Weights of a small GPT-style language model, trained from scratch on English Wikipedia.
Size: 15 layers, width 160, 2 heads of 64, MLP 512 SwiGLU, vocabulary 2048, 9.1M parameters.
Architecture: RMSNorm before each block, untied embeddings, gated attention, hashed n-gram embeddings, a smear gate, an embedding shortcut, learned residual scales, capped logits.
Training: a variant of Muon for these matrices, 170M tokens.
Each number is 128 + 24 x the weight over its row's rms, rounded and kept within 0 to 255. Layers, rows and columns count from 0. Numbers have three digits each. The size before them is the row's rms in percent of the matrix's.

# up: layer 10 MLP up, 512x160, rms 0.153, rows 186-214, columns 0-159
# down: layer 10 MLP down (transposed), 512x160, rms 0.0443, rows 186-213, columns 0-159
# gate: layer 10 MLP gate, 512x160, rms 0.142, rows 187-214, columns 0-159
up186 097:123098123069142148127128155122139080160081174134101088115125131120150140167143092129132149150105116144114113124132114093132114088129137122123117136139134111145132153114112118140091105121092087142152119159145171110096149107155111137142091139129095130134160110072120103068061150127159148119129117129130143158165137125121143126122129151122141146117145172101158114065081144173158113142103158082136113165114142149125105087125145152112157141112101136115127114147156139093155135129097139
down186 089:105156097159116123108159151162171162181083152132175083125141141115119099153144139133162114088096115165124153105139130140145128115147130136096114109111172078132131121132151118129119116079096121130155101106144170111072135146146120070154139120112090131135158159130171120103133140130114137107111111124067128108144113113130115118096129162145104119136117158128090111138135099100184117161125148135154107118135168107154085114125141129153150126127133133136075108125128095137144144100107098
gate187 099:168102141134171129112125151100116083142090118116141161118118155082133121129187135138143114119141114130103126148083154120079112109144167179134126098150115118138145178140096154120167103084157146113130122121071129126169128136140161144137119157133128119168115135171120122142124143113136124171142119155135122114145113121132117147088144088088109157093137115125121147132089141128147170122124147128138118160133148136126140157152156194170080091117126117111123118108070103139127149162118154
up187 098:085137110176144118148174149146095142093137119144104159094127122146115147084164139142137148111118100123104109112115089160106138111115145127180141151165111105108132081112101157100145102117106104128137079094137094110143115137151116138107151129103148158127130164147136162107084096102150113147169134130122123094110163157123089088102105121160115112104142134137132095092123132184140143088163146116127135170121145120105121121060138114118124094157117110133167134157113154138141131156130156
down187 096:115149128144133087128118153171131140138105125128170117102108155183130134097113091116122138126152154079130163135155125113109129113148102122112120154103113114111096109163127093084166109131114106119128121108147110119101115105093168129097148102158166148121141128077111125142119156125149134108142079126111146119094149105159130148100145108095105157138133164152120097140165158113127105186107112127099119143126115132123177151184148150198114106112108142149108118148159130104172123090130097
gate188 095:115131116165171123123100094095137150132132116140130156123110116154119166120140152145073085102114143133160138165128121177172114123136129171168081107124116107126124107157127135081178119132128103136105113132069135103162134151138106139160128178174136134127111117130108142159132110135150140092158081109129112106131148076134137148145153080080134140120112129138147099110121129122106060144092117166148158127117162142167132143127127113119142140089159151138137146178153127141122127128118148
up188 095:144117055120162110133146155159076137147122127157154110130143122127113151171124120075133115091067126079112166139133140159135063101101175141136129162131170104155138120156143127143130141117072145156128150181129156123102121109110101118138120125088160119131111127132135120139085128101156126137139161143118110138153164145118129114148140129146149100118121111103083119112120165147150113131138108130121129137121152121175098144118148122112160142108151072169096118157114089143111144130128103
down188 104:113115099138155116141184157085153149127117134134092144123103150125157105097109091154171108161112143134134084086095134121121092119114083118099128147164156152125142179099073114136146106125128161138168124165128134177179117133122090141119151139130129134130158108105095166118102161115154126096108146114160119151110120137121112110122116120139145127078126174144121130133097111137143144120144156116138099143176137157142177117117127147094140145144100130165169107171119135135159117169129144
gate189 106:138135161150139162129122137051129144149135134146149150102108079132097116128128127144107146107116136104135094158135133155123125099108115177133147148123113169133142112103167131148095162099132143150100094176100134137133084095095136112113124116129116144106100117143153129146133131110128167118111134125169093142157134179128099109107127112148083137095120133135120132166102139140165128103110144153146121161135143097087149087107133131153144198110157107136091073100137131126137085093092152
up189 104:097182141095168112115116152096151127137114170099126146102133118155116151089108112134093173125156168154075091132127100120153122130114111165150145150160097118121147145138142178106108149147113128123139067125123136108131106110129147179114110121126103107132117107139127128133111100094105066157142116151105118150097134151138130128157121115165129143127115141125103130141116130125091162118100138094112099159124160143117115139168128126084127165119152098153127139159063132096070114152143100
down189 105:134132140122087089087163112122160150174131147148123158148117071132089121131126118179146215106162135154131095095103167128153110137100109155142093106124167137135138128115127121133102150113122119109139114123156151128099156057131107097136147153142130123114131152096129139114111110156128125147120114138146150125128066169143133127145127129185119109094153098120100130134124122121134128138143137090134131169117143132071147135126144141101118133120156143117147154128098147117112080167161167
gate190 094:155151139176108126138116103120115171140110142173112093088136120097129125101088132120153152134122135136172128156116141149159142136120111106125141075143114120179166122097128163094144110113167133153119111131110085174161106121129099135125094125122159136078120160106133130122119108142157093122146122130116117086064145137140139084136149146107143134099113135128136146161124096156115117146147109138098127136132123098136127190133120140094181099162155150092133118159174135077103135109126098
up190 092:107138092101133152161143117118076118122149106079118130139136151135137091147113149133162133157132132125105121110141113071129114123122067147139114125067154100106122120153125068130099114087133155087114171156109145126118104129115146111122150114164107087144145098156098145139106105097120170136151127111123141127125092111119109177151129116118095121157134124119138113150080139140163097114118124119182107102101120147116094089129153137132115156134129150109138131149137112132203145176132158
down190 101:160111164130099132050156138144115111126101141146153142129102090114151091116120138124110102136104114104131101136122108189092126123101157118166113175183096126136143134112106147153132126140098119143145143115144130142101166142136104133096127112106152124129128105109101106102123144112108166158130157119111112121157128094136179113064122110110109140130123157160170126153138103110072099087124148124122138086092173161145118177134106121112136115126125126097150156154125107101118127095138164
gate191 100:048125126137123114139165119124107126139116137143155130134155101151174095124113135143180160126106130122144101151124103102132156130136127146078116159155152147124170102162116115114150127126106114122139130154151106167138098117142169143121122138160177128131124179070089091111067139138138142151108149140148138110138136075126116109141135102119165090123137113136090154116113151121128173137081114132156113152170116121089128175115103116097122140099098147097150109140150116144105101120116101
up191 104:127101137135112128108130117127130135106149120145157126120147152122131125139108153135136105111145173151136155115111148127161090121129078132129125125113139100103154090165106173149156134146152087135110083160138154103139149128174134113154118156111140118164144155112146145119170114176101122101144186133136090151094083165129112106119114142132124099159136107143123152142114152142162132085181163128132073125154156115180147140122110145055091130155088121123117144121152133146095124101139094
down191 105:107148102146139086120146118114085132124090132127158111136172113134143125100126128150135182062084134130137101113113110113138148099098101148155124129148141155111087104144131102142083142109153141141142111117183104130173152120142140109142106152129129160135131126116134108100151135097112144161177115124138139139143083091158157094117161078100087143109126149115088134132178132128138164097140141132081128096159137100148146101151062118127078127121124138122105131148131142096136118111111111
gate192 098:162123100109142131111098182128124142119143097133155124128157109160173143118152131139097135165117131115164181166123145166121132136097133113132142108167132114068129091090144152105153119110175150125117128134109154113188139112121149124142137135144162116136132148136107141115194133164163128111141143150132082116169128144118163122101111118125142123150109088119140077117143130138141147146141111178123144064098089137118136157159114157142147165107101123097149142136106098105162147115147156
up192 097:153162120160179127152162117172125086089110132120131101103124151135148128120143127114139125164140163145130093126119158120127118139202163161090120129135139144172120115155149122157097141140150132096118104109165126143103139136142098128063089118106108119128116147146132109149092118090130114117155102096173115118124149133119161149118127129147169113112156121190156164094080127112133132115177111124165106142161129121115135134101135154104148111116162135130141104121099159153083085140122109
down192 112:134101142137142135113122141123140105126120154145127130118163144106131132122103166133126155137115122125112131096150083146160120129135159131147113156161113154161089168127150171148088108143125121165120121139132194142130104152107136081111133136105147065173125133130143099088115074086108095112154156164145131109098129118133112105135119114149137078085160149141080143111119155132113114146132077150155132157116112161152149121111106135102118153145117091160076120161133137123149151187127100
gate193 097:128129130135156110129100095162120131130106120129119165102094132129113096163146101168126149094105150110155181143115148089139116145146173131140104110170129122168170117177127137092161119111122073077132128107115130120088141131114108136121101135153155141122097146146089097154120115122138098147125090130125161169149190137179117128098124088123155112127123123134143104150160120097076118129140137109182129090148133089143115120137122104117123109103138080144112105144101160168119156120138127
up193 104:119128114143116139085095141129126152109114120165134126114120152094139086108082153135135126123152124147158159121079099107160105140157129106165129132099122127161108118106112109097125129158144156154112174124110179106105120098104146139127095165109150124144109112115122190175166141108138147162107127111180125138127157088153114137176130106146156130123092118151129082115181131130129132119148086119120123155139168109116121141067115145162113133158136136162130128127133166116083131081147152
down193 098:111119125101177129120144110162081113104115112092145116152126118119133128120184091117100150173131096132169087104144112149142088150089115151138150129119146136144131154111144115063141112112113144122135142087077124079158112109116137107119130148164134167126138116134135110178096114136142126116173124129082091139117060128148174159114139125139160140140146111144151129069138125148144148153122081117131149095102147155112134134136122097131101121142136095134102103127117119128163121112174149
gate194 093:105151120117124112080096118086116151093119139098120100106091135140112122131110129127079113137098090129110112158134111116107114144128148145136131131169150136130080152145138082114155182160133115151113197129099159125134141141136136097133175121126118153140129160093146121124150155096163139140128117104119110143152073133163150101167110126178171148139141123098168148113107120127116118176118123103115153128155090142155179122161138107167142093132156158169138108147142112121109107122120094
up194 100:144131097161109119086119114116113113109122099113068108138091121097138157121122117148110072122096099130091135152120119135117120151121081078150156154098160144150151119151182094138137160128128121125098112109114136105148129156133140143148101134176141150123127086086105153134151171110174102095137119136156118128132109110116088097133103125143155136092115121134115121179115150138128085122116120119125146151155110158155157127154139123145150124122136143149156119129217134118180103118118095
down194 089:131127084138100168122109124129152127140123118144167142120128147126099135142130137116120152137104103102170088108117153141130109144132102124114137119076118102138123158105124147173130140098152119174187131099096154132077167128118098150097109115121091131116161102145110090094135101120118087079106142112148122105085114121178117153128127135151129142076092097097096124138111143068117155135124113136118117144085119160165152130149166156130124118101116144121135065096119140157107158117114117
gate195 093:125133170156161113120138096099150125108141156099135107108144158132132095123128124135082109140126155116128124097115119106160142119150117086109123111086169054120134161126142127113114134135130142112132122130140133138133128134110118102113102121179101131177139173134105136157140121146134120158152117070167148167126123091093110105104103130154135113147140104139114105173132124117146194135113137104125115110164113135123107083131155176157122145108144132110164127168076124094172160078150164
up195 099:124105167132110089106099102158092109118122130151101088153112094095122113112114141134101126141118175161129112124099155137097129184160128177136124143143122139146096114130156149144143112140126100096127102126143108174102098131104147161095132140139127126089144102155166085146134117126097124151120118122125126128110114144183181152103094099121129146072061138191135162125109096153121100164107119116149096123120098130123111153116140109136148131128138099181139109135112124121105140147136168
down195 105:109141143148068085136134125178135137133107127119130120112138097173102116127114148158150089126111103154116095165120127130093178153146132106120122146172125131174123138167158113125092108064119141150109148112119102161143113136144158141141166127156163112080114128140122099126087111097158148148148133115158119155125102133146127121089115146112156105081125088140112147112124132125102095122063071131134157127112090129121114104127091137133140111139084132110137132127156144150133107087090148
gate196 100:094127139108122103120134124135120099090098126134132130161120119149112131096095165115161141129126157123116072145162184128144157089140190156126117157160193157122140150138125078147152124110118112094154118099130127169142124154160122120126129154138111171136123118083134126135118128132154141146150136128123134092127128092135126126098127108090147145118136137150142105128159124076156124129123085174168119112084081160124176098140113142098089122179128114158123115097158146159146131133117099
up196 099:134129126133118149094138133097161130133138170140072142117122128092139174123112144128133123140147123150141114141139189094150100179111150120113130106140155102121106130149088110100138104123104168143158137119161089145115160150129107128156108117135134137125121123123140134077093135150123125127142124192096163100130092082102099164132096104146137091126125127128118111167128117120166103085183136122103172139082142136172155145116099155168155123142121117133125149087174114099132167149130116
down196 101:133097117136118134112156146147100153127099164097110131118141122156101185119109121160143120116156066125139061127127137146139143140115201173130133095120145123137120119125123102118103157132119102130129116121135148163095151161094115114174140159105115129132104144127129133114165137206109128096135121164137142101143153079083144127119112131143109151123130115142197103084107122096076114119100164143139145105141102121139110155105119088112142128147152123146118100132132122107168123146137103
gate197 104:111135138110114098146141123125106117089120136123124172169099160138133079133165177104133123159146112140137135143116106083152137166129109098120137125119136137158106068141110133150113113142096113167142170128109106180138130139144127126121134143099127118079148090122155146117097097145134124155092127101117095119121133145139116150147173138149122072100133147134165131151130117107085131128123106156090129121126138138089132086116148114118112116119090124170103112134156115113154092026116136
up197 099:147113156159120141153133117148171125122107143119112093101125132122119134122123142202107146138116114124140133115134155159064150118182095114110136148164085108127117170139174109086135154093174140089131132143156098116148125120118152131148149164156100153129117106131083090104165159094123125126126140151137129132123100131138117129143121142141113139115109084144126106125143111149138073165144171109151097131132097103113188141109112132179132147131065139094133128147168130148137141115155128
down197 101:124122109137139109127123130167105096125098108145105141136117157162097129120123185111137086100117129136144098118111152151178129166111147116106110116142123090155136153111150113124092170182129128113101173065152162149148104127153121110119156149043079131147139153145120114109158124148118156091101144118167122172107107124123158124131146103140124151136101115114118135104123156117131096099134137105128096105101108147079122133109123077141132174118096125120119140164110110120134090104149119
gate198 100:136114136142151174123108100113116094083113090099131121112147158122182142137138118123120125195140139115159114171134131153142128137084121123144108124120143130155091070103164144130117168144084109112135137127128127108162111121135123139118080101095146134143119145171103163113102131123162128141132154154144138138137082136113095145163128150127130084161101133100138135102112120139108097094115107123108137114129161098153159110163077108145108100091187083146101153143143098135123153142145168
up198 099:119175134120090127170105192121177107124114147144108145138114109142145121102156140097132128103143140143122145121095123087108169155171097104134127109152115142074106142130079112117121097116134140131134131156140146110114135083129162086098157140182103107100106118138140142148141114166134146183092122088154093171184130091114124151124150135109162166113156110168119131127134141099137145145118131118147121151136112156111114145160131142117152142101124131148085139129112128138113171162099097
down198 106:121136098150125095135137132134136114089163099140180150155148122115140123138168116117111114140074138159101149116106174120118162112156146123088111136141138116097115152119109072151137124099133134146149109127120157132152147117103101146078104175111131126139164136163133117154123164140110129182138097121117117126105109129111095144119130118098109123147142085074077107153180123115190111111147130104116171117100115111126156151123122117115133164152165117107101100112131104105132153064103114
gate199 103:142086145130096098132152105122091110105142099112131180118115170120117143135150163125173127152131156169120115143123112129104106165149144137195137134116129165166146135168169141100118113154110085154104129119089133104151142167123137131140134100179148116138121093123143168184101121149140110112100134115133121130108116107140144098181166114117141132140147101145089094128112134145141137171103141106153131115158148132135149159140145102115114143084125191153144139182135104138128100135123100
up199 094:114135168162165166105133160091148113100182157118121123106148100080150131116148094137127116144114096120119155138135135110162174132129125107150128144133149149068138124142162090174138152149139129082140112110118109104160112103153088119099150127085071143123108114087113168135096116149158119121088095103091132148105159118121133145081092128125117134095117184104119142101170142119147110134120102129140134147070144117108146108114134119119124103137134166150114118143110132104123102125143161
down199 102:130140142159104112162114128130111154085119116111133072113178093091119181128154102126168135130133151172102135138093083118147164130136123128143124122102132137126139109136173186124105103146073113116103100130132160110089143186100132154092178129138133096137105072106130134087117113102110145150143089120150102153109155137089129150144147154076116106108140118124135130143125099098203129129132120116105128115127136094128130122135111121131125121134173121112104150132092139139147134148133116
gate200 098:109108124150114109136131081119128102125141163117133171080126154124118113161146114156121114125185172200109119151090105123151160154132175181164112153125122095145118094147137123151161110137161107140132101097110134172091158102129111115131160143099085152149123134116101122146126107134125099093114121146128115115079122121152143109122115107103112162101128109142160116138096099116151126134129123131117115129094151107091114151131106145150161119159109189100098168154136100140143083140141141
up200 109:166137164136126175140119125118070141132109121131155085133113135100147152131088132147082110189122131100132096143110126127133115163148131103150157152105135142162123101210144119109158153130121124154076144114158123120146163109147127105074126108127139137119137093130126138153120152129101119095115148111093093139128111108096143105098136159145106156117117094108096105139115139075127124161139096116134109124105093099110140162126139143150106125151141145146109172148100101167185108108134141
down200 093:123140140123087106173099114144150134110138071112134160130165144114126146123113127135207129142111126144178157092118113114112151133155153106133083107113131098149113148095095098143100127143098129129147112112147146148099148137108092168109171110132057127156156072133146153130139082123127077105134116171124141134127108126124141113147120188159089137104145157156131142160130132121118176111108122122098136111114080119128105121170113111135143136120150147145164148113129138125149101151125124
gate201 082:143187108143089115109131152132136139146184123125150145131126111149103156164129160129076081118095159085147111144080123104118145114116121169135082117102115106121162095143135112102174130110122102105100086120172123093092149118084137132122137175121112091167101123104116154122137142141122134175140097090134144100137135112130123133134136112076138133164122125126098162130101129111170149089144124132147162103122149107158117164104139095104151142143166144113151144115143106114140120149094135
up201 086:150124184119145142138158152151135152108123158124084106175147140153156114118139160145162129134122128137127110140161084130116087174166095132124146178110116187130094149131134113140093098109145094133128102143160070152148098117163106134099133128133154162122118158138124127136109125131128148065086155140109132142139109122104149094087116168139117114134151137174156160144122091162140102105104159143121120102139128152132139135153118136165110109108076085121136120083143132146128125097103133
down201 124:158160087122107096139105129112183134122114111123119155113099137123140138125116117099099135116134162104134123134128136154128165104123116118146101074086121091171154097113158146121127114126098134115156138152150169086074132139103144179119081138131066124143087124136135142095153134149097125194150122133157119107125129074155121151174140112093131154123109149065134124085111122136146106134136127100142153154111154114124123175103156094107130131138141120108097133165117148127131121161133137
gate202 104:159122140184132128111121091112087144132146124136118129101127124136154087149143070119143111081170148135095162100094140105102129140095129140116136091151160138120148135109084168121120107110134130121149139127108174178136111153149147116111146145143129116157167163116108175090128136158132145110106179091094097064088122125156156122129128138138116140115117157096116139152135158152120139159117120138141098143112121171163109109105118123144148128137142146105108146178140144132197129111102130
up202 112:123110154080104087145154157130109133135088158134093141124124114153106139144125092116169121124099114154131090139127123123093174140142128137112116116143125127102123166139087086091098103174203063120124142101166148147072111136133117171172144120119136148094125112115128094144105147135080125128124103131142108139157092116123123155116103087123109177147157112142164122122150123134145105151133152092127130139131141126148149150130126115147161140136187125115140113128155154090115119150164111
down202 104:143120084155143125157109104155122162158129110171136114134134110123131166181126150115176095122123138156105132152145115128165141122106123138169148157071096173131123124128165102120106143088154134158101208120105137123133102099131139128138105120145162139115128113163116141084104114130121125163121078103134155164130132099158132107095131080126133115108166164155124141153154144134120137112147117103135156113081159154112088118131115145166135119159135111119087078132142134163143128133109101
gate203 101:125144087139118128116114123119105128114137146132088117095120140130150145133125155198087113147135136225124138123112130150151148164118146123130102166162140153125120116152165120148118158123137138132135108148118168104111155162164094103087108147131124114080146146103117121135132161152130121142120097132163071147172119092156125095151143142152130129111149108151149143091126131101142102107091146176114126144157109134141121106077156145128168082114126149144127116159087144119119124117143174
up203 099:114117104136104165148141115135103118134128131101124134149125122127170134148196110143117116097155111126093141135171117108108110127125128101138126132102138095133103120108161124118122174104155065096134140158088116160110145150135145139128117135158127110090148076089108134188149160099101083129146101133136088118135114124125146166113128144119122148121132167138134143074128146123101108135144098115151088139136147088085129075118108123123117091145124153173136100144108050132119121091127111
down203 095:122149072118143159149158127124133121122166160119146102136109097081143147151110107147145136140091165155112149138151147112140114174152112114127108170130136080166111113108126130105107115125122107151169139143140136105108133103089150097112126132172103090102148118112163144121130128112130124120125137129137099147121178127146176184100141160175120150149151119085143165152113089113174112132132167105109129127117140143067145094146136094152117123127149175166138142137134139097118086140162108
gate204 099:100099150127129153168111125133128147086177110135153086126125145114139145163150130133138157146084131146151092127110121090110160161145139163131164197139115142147117150146122139125141107126139058134119133083179179134169157119130106124093128107150108146174135077174141102135114141115154150151079148121159144115136143116119148109094132108121119125114159096122115127085160157172133154140124112114118119123173095156150114141135128145142129117155106137119136148149106119118179118153119162
up204 102:113128121123099166117167145175157108094144131126120170095163122133145138142097106151082125147081117137160113129095106152156127156157129145127157143144110148102105135143131175132133106164103132144138151105116151157150150126135137142136134153172176116141109138135100139105119118154155126109144133120145121114120092113151136137124086093133143096128104149113138141129168118182102141183141133160141146088074091116078168120129103146111168094106114135125103105120097111117101120101189168
down204 098:108146141127119108176148108170142128108148103110107091127130136094132135136156127144134132163104061136117093121140135137130118162132088108139122167123142147067117140171124126180142118103129178145136130134139102133139119113089082166134128068117121183154121111129130111108153124133164120111172095085106102079164121130121131129132114151102112130125119190147138106161152141124157122113128130154149129142159137160163101123115112136151125140148164133108186154127129116142092135182136122
gate205 106:125124140153097132174130095131120129127195136151148111137117105138136125122162129131172108107141133138136120158148118135083160165183093115106157190161138138162129127158155093174150087130159118156146138082130147140114127095128116053087164123136091085123089092101100132140094100082142127126132140149109150134124137145141129097140133146155075164129128117153112158147132114127143131133129134092118137142124114115148127143118133127188132141148124145114125126167107133157165115109106123
up205 097:106157124137169146119119133097138156137169100100172138146168126149164037109096116138080097139122159145121155157150138133137115127155163154138113152103159138169160145116144102112144120125156122134142078113115160106142103137130110120158143130156169161124106128123073097112182099118110118112138139136121113123122112137118129132128125152136097127165107109129117121096111163097143119127142103139121141130097130063126130135084085126168161096102160149137124138179119162123113129149113118
down205 099:115109130138071163165149143134144167141117116140182093138136098122133147160122139115178123156125154169127136111148079156122138136171133146134096111104145129135147151180161114142118132127126160144180109099159134161085113125128122127144148172109130140105126119152078107110135095120151154139117118113134157166135153103146101180149138149131070105090162147132129140115083134145144128095129142139106139094150169145185103120119104131169141119178110150147109136124119107130137098116130121
gate206 093:111090140120133117119068135109129189115138114107136117154129068081124153142128140141129128130134128119118129181165112132109141140151123117166177145136096136173143149133113125130128124127147101098086117090133111116101159143094132100126152160116119117099122106132103170111150143123126154143121161147156154112112119124090165142117180119144159165145103074129101092170127093095115104129131149114156087117152146112141114169179112140113109125101115127095131121087172108171104133122147139
up206 093:148148106110085179168135170140091097170104070172150145116102136153141143143107140130138130152129111158157105177152141118171132098140132160133112157124133121131131119149095157160118140149108164122124099139144099135113122123167111127178101097091093147135095162113079090112126135105124153109125158122114138131141130122112113134114157155162124127112139112109098179080135136110119126105108084138127138148151105132162093158118134163170100141131146112103129097128158167108136182141130138
down206 097:174130127138099148143111152135137111140086153099126130101117097118101126091155104144162175146111136095138124102132133137097143132146136171117140125113126129148153124178133168139128109127137110123115093110120133157134141136152146122150119143178081112114113147134116102116098142151106069144129163158137146169155157142077131142128156097148142138166108139139123152140103131186167134167094155110139123069156165149177153136133117121083132130142113134181138106084091118138136080149140131
gate207 100:142140062112091149139137131084123129125114157163164106092113102085121125137089147073096118136109135174166155119128133153163107165170121110105151129178180124095099145112112152119088132109144124108113179129157144142115093121163119079122166144153127128102098139115143120114115123129150118155142110122149156123087124187145122132133147141167122111139116132153114072132139112111113135135125108105117110072116129149121140140153148135097113125119184121128121169104113142148136129116157114
up207 097:139139124153120145116158134102124099154129155121120116121110141076137160105118154077119147105122163144074131125146155101105106114140141103131119097131156128122126115127163107069081164145162133144133124115131116180112135111173173132095126142142105081107123136153160124123126141092150138150114123139107131090126127150142144114117162100169101104142096142147117075097118103129083118158101209124083142113164152128089134129124103126146116162125139106101154130102122156158130095123161117
down207 096:092125145095089117134144134129108137124077153131121105125105121113137137162099121103192149130105158112108093155138171143116114086132126112129128114131155129086134129128140076124119124103167157161137098131162096150128125122114111125129143105164097108121157110168073103185130186134105131085155087113152136108127159121159108099174144151118122114136087135138135139112124125172130127134112108143129083096162092158132086148123119110136102098094139145131102131138165131128125184122099131
gate208 100:146092118105113109144094174122088077146075143123121122118144144119148125109105088127130165155144128134070114094141133110149138116165159142147153120144111160064130078099116121120092119119095148141146134139123127163134144161152104116079107114128097122101108091091145115122110108121106114147124133121151118186133150102096106100125158117116118160139080111101182126128110169133118056138114145123133152133102161173120140119100116142140141114139117151128144156113099128100114143127102105
up208 103:122129147139121139155115151150114133137114105102140105120120108123121112073117188125126159167127162137102093096105109151111160105145130153109095152123110156059116096112106110129080078118127128142127169153124149136119158164115065098129132148108085143100160129095139127106130108118095102142131157112140123158094152106130072093113126120128108104140098105148157126123122149166153112102140127155126122125109106143117137081134108124105109129125116149096136106151158117152089103114067087
down208 097:105098124127138133144129132104153115095162147146128131137114150165137128126084124119134111129105119133171147142112147081097091134123099099100119135118132152136167111160082146084149171165146151134091093138145094114078126109136181172147149094090106157107079114175145157127125096139095121126119146159117151083147122130140115133138138156122148164127127078135118120139116138142092142133122097113109116131129109105105131090139158102118114067111175082113154121110127125116121106114142183
gate209 095:165149165114166152099126111133109121168113087152120107143132113151133148131141162116094059101112079116099097164135127124106165121146147132122130134118151135150170153144052111157089161098117124146132167149118133166110161133109142104092090162088139155147100101166116114083094146128126137184141142136116151116106158087136120160111115165106142112094110124136126143112108150131107116102099129117129131132129110131158141141130117089148138078114147142135166142114152129120144162108116124
up209 099:152104150108118126144104130148100171109115103168129147119162162159140127109134127096157116110126086118118085142120100135128117137145133161104105131080145093136124128134143080133124149138129159146147181129155085147115141112142108125163087102122100106100136122131111135086109132155116118096158158130075136147160130080165136161090133128117136071073124093161118097135132145103117141102062095111130097115137139102121131129128114106147117097129157155102151173142130145154142102083126146
down209 097:205108116079137146141115106152123097118165150118140120137154112086096115121127089100153127133130142141148125144142160123125110123157140119099156127101130152081085142121124109171087143120098143088118123106130121155142119140112086156117119166135122136134099134128125111119116153148159160035158142135147173131105155143137134153140140094113129125148124120090145144122130140125144171149159166092105108096122155164092090108146129132096136101163158129159128092110141081129144126097127124
gate210 098:120098120148127104102112114078152131130135136130124161158146065102103117126115153126124124117131119122104151128126071106105157139167106106118122123091169104110164103150123134133078158153148181143150165153115124085120159148167107128117096164117171158115146117151140152126140106131170144126122119158140110095123141123144175118090153074145106112129129106128119115168115163097118130133084108105120089085159129104081099123160118113118129135161170109134156098118127141110108138123157098
up210 096:104132126192097126106123167086108132105158152103115105072128086125105127104132115115128149160113167124128172175139092102163147115142149128113087166146132137123133126171131142105103164118101159159167141147129136095186119176121115121142130124131138141125136154110192118127134163108123108122080170126125137106111157119112165088139111120144098112117149136091131125134164132100118103120136117130117107131164121151122134096100079100083123122166120130115158111104111145114093147148154110
down210 093:109162131127138177148136129160079146103143101097140131140129138121148111138079163139129164159152124113182137107118111135109160117102087165133122120076180115112129143110081142126140087118143126107147089120151128075132125123140132121095097055177140113148106096127134112139077141094136127120132145128108140153145137129123103176153155135151109145124102176115108102125136155094140152127147139153131105131167140115105152133126127177120137137157157120166112162115138099158111141139104095
gate211 102:147123097098117109131095135095178177131123147121146119108156095099128143118129156165104105138113112096142145129154126118127123109108103120112118111121124157099115108124118136127125146118197134114097143130095154142131150186126132094166150115114124122138127127118085125154167116186110123134178126084157116147130132129188148113129148135085146114129150093090106134115098140145142129156175143151137153083142159099158116100135064166187112128145145106109111143140111126172120123100139113
up211 097:112182102121114155142131129165109109108129121145138110106123115130132129125097148145099127133097138113119084092128167134138123182168124119108093169163132158139145138180146122123139166107127128153104135146106117051156094140091104118082136067119133120123086141117136086119130107137083118145149084122117136115125141115153116173151102172148116112155081129096142127157155130130143137137168110130129170100110135149097131138125089143084117112158171136148110126139089131130129151107109146
down211 094:088145092124149098120108135153173148105092122116127138115167158105136124133156113156110111103153089130142101163111155075142153164111115091117144127061106177129132086149132164121151133100138143154092097171158114123124133134129103100118181100146126126094146160092119123144093133079111072122120101110157098125145119148096140146131130102104145152124135168095118117141187135141155141132124111162148119091148088117121105156129140144111165126123111136139110117117116130113098150135161110
gate212 086:127138145160144147122123100101127126132123143083150134105122109124095103124156132160154116125113129130139097094121148115160102128164112085092053109114124128128141106093086101123118122135140115117153161160120138145100112098142170132110104126108140149133151112108132097139130181147093167097142149104130139152126126130121110127100109121131146113125120125125128115124139157183068145132166152085169114138068111110120195151117117134104139122159122084055150131130102134128093137139129082
up212 086:102093148122140143140093098134125103148094117168143076156120146108128167141082148100100102125128127127136133134104133134164155141176139136145156108112112170133136152129126154146154165104134161130125105128175128131136127129084107129170162188109114142167101149106152134154112140146170153171141101153168156167143135152113146119151187104120106132113127150119129136102140146094134094142161137129098151127117135127162109085092123070112081129106110156140123121122167130146127150143164142
down212 105:167134167168163124138115099114106134119114096109126154144155129148116107134157112131071140151062129099124098195141142147072109123135104124129156136128119152163144098150164155075124129122109109115142146103143142096092171126102124106126093149136138110137134136162136141116158150101137104177096113130104156131079138122118111143146080116122142098113124158135157121107096082124174079150145115132142104145081145139151112146111114112104123116154152157100129154136102089143150131128129134
gate213 101:148077158137112103103116119102170106141093161138126141119140103173144120113144143123128124154122104123114127133114105120115125089157121086119100121154153138165096142071080122166165166129125139193119152156112156161149134161107132128107137155099102122142126155109117135082172115117124104166141151109089146125101156132135151132150121102096095169102110129116148146159121137099142078138088096121120103155098139132094112122142110120139135101106069149090111140080144098121121123141125121
up213 093:182141162133117137151122139120119099148120150131110085139117178149171143103111139134113070138112124104113092122136150111128120161121155182128152151143118114171134145088115116133136132111122086108122136126112115138186121135177134144084136113122119108126105120138127126070125112094081123140108190110104105142111149131112137137174114145135142095142134128132118131115149063119125136097151151101127135094148096136123164133128138180105118101134138130162171133135159132106134128060129078
down213 098:077112125114147127144117091125151136116075117120116126116127197148149098130114127111146122091117139110159115137155097147111103139119116138170147120108106107119095134140103141124156146128155129170155121104066109163109130124158144130118195173153119104101130140125104149132082115144131151092140148092142122097069122124148119102140094164099126118100118083133106098143098142107135153127128099127135141142149160128140110103107101081113139154127106112189114131117172132152088095110144145
gate214 100:131084073172155150144136081129088103140107106127134132155129137103166101129119143111085131146113130136106129141146150141164124145129158128119168109119139102100097066166077134097108160143102127161140117150137085128165162140139134148136108102130162133132119180153157117111090148143104138150154110127113144136150123113097107152144128122157136159172219088121118168124107143121104156137128136088149127120161133109110138156111128112148137109144142141133110120092140121150088159143141133
up214 099:142167105130147076122108118120119142116115090118126125136128090122119154154131133135075137150107095102143137121134134157117140145125118168146127069108125060109120125166154112090171150125114129143084154140104099107110147141115126120101129142115112101088154109194105071137126144139117128119072109120122164120097118163184148157142108128097144133097157146096118097154113127181100116146126139140137139083147170153165126148159103129106130095113123149130107136150138107134114132160147140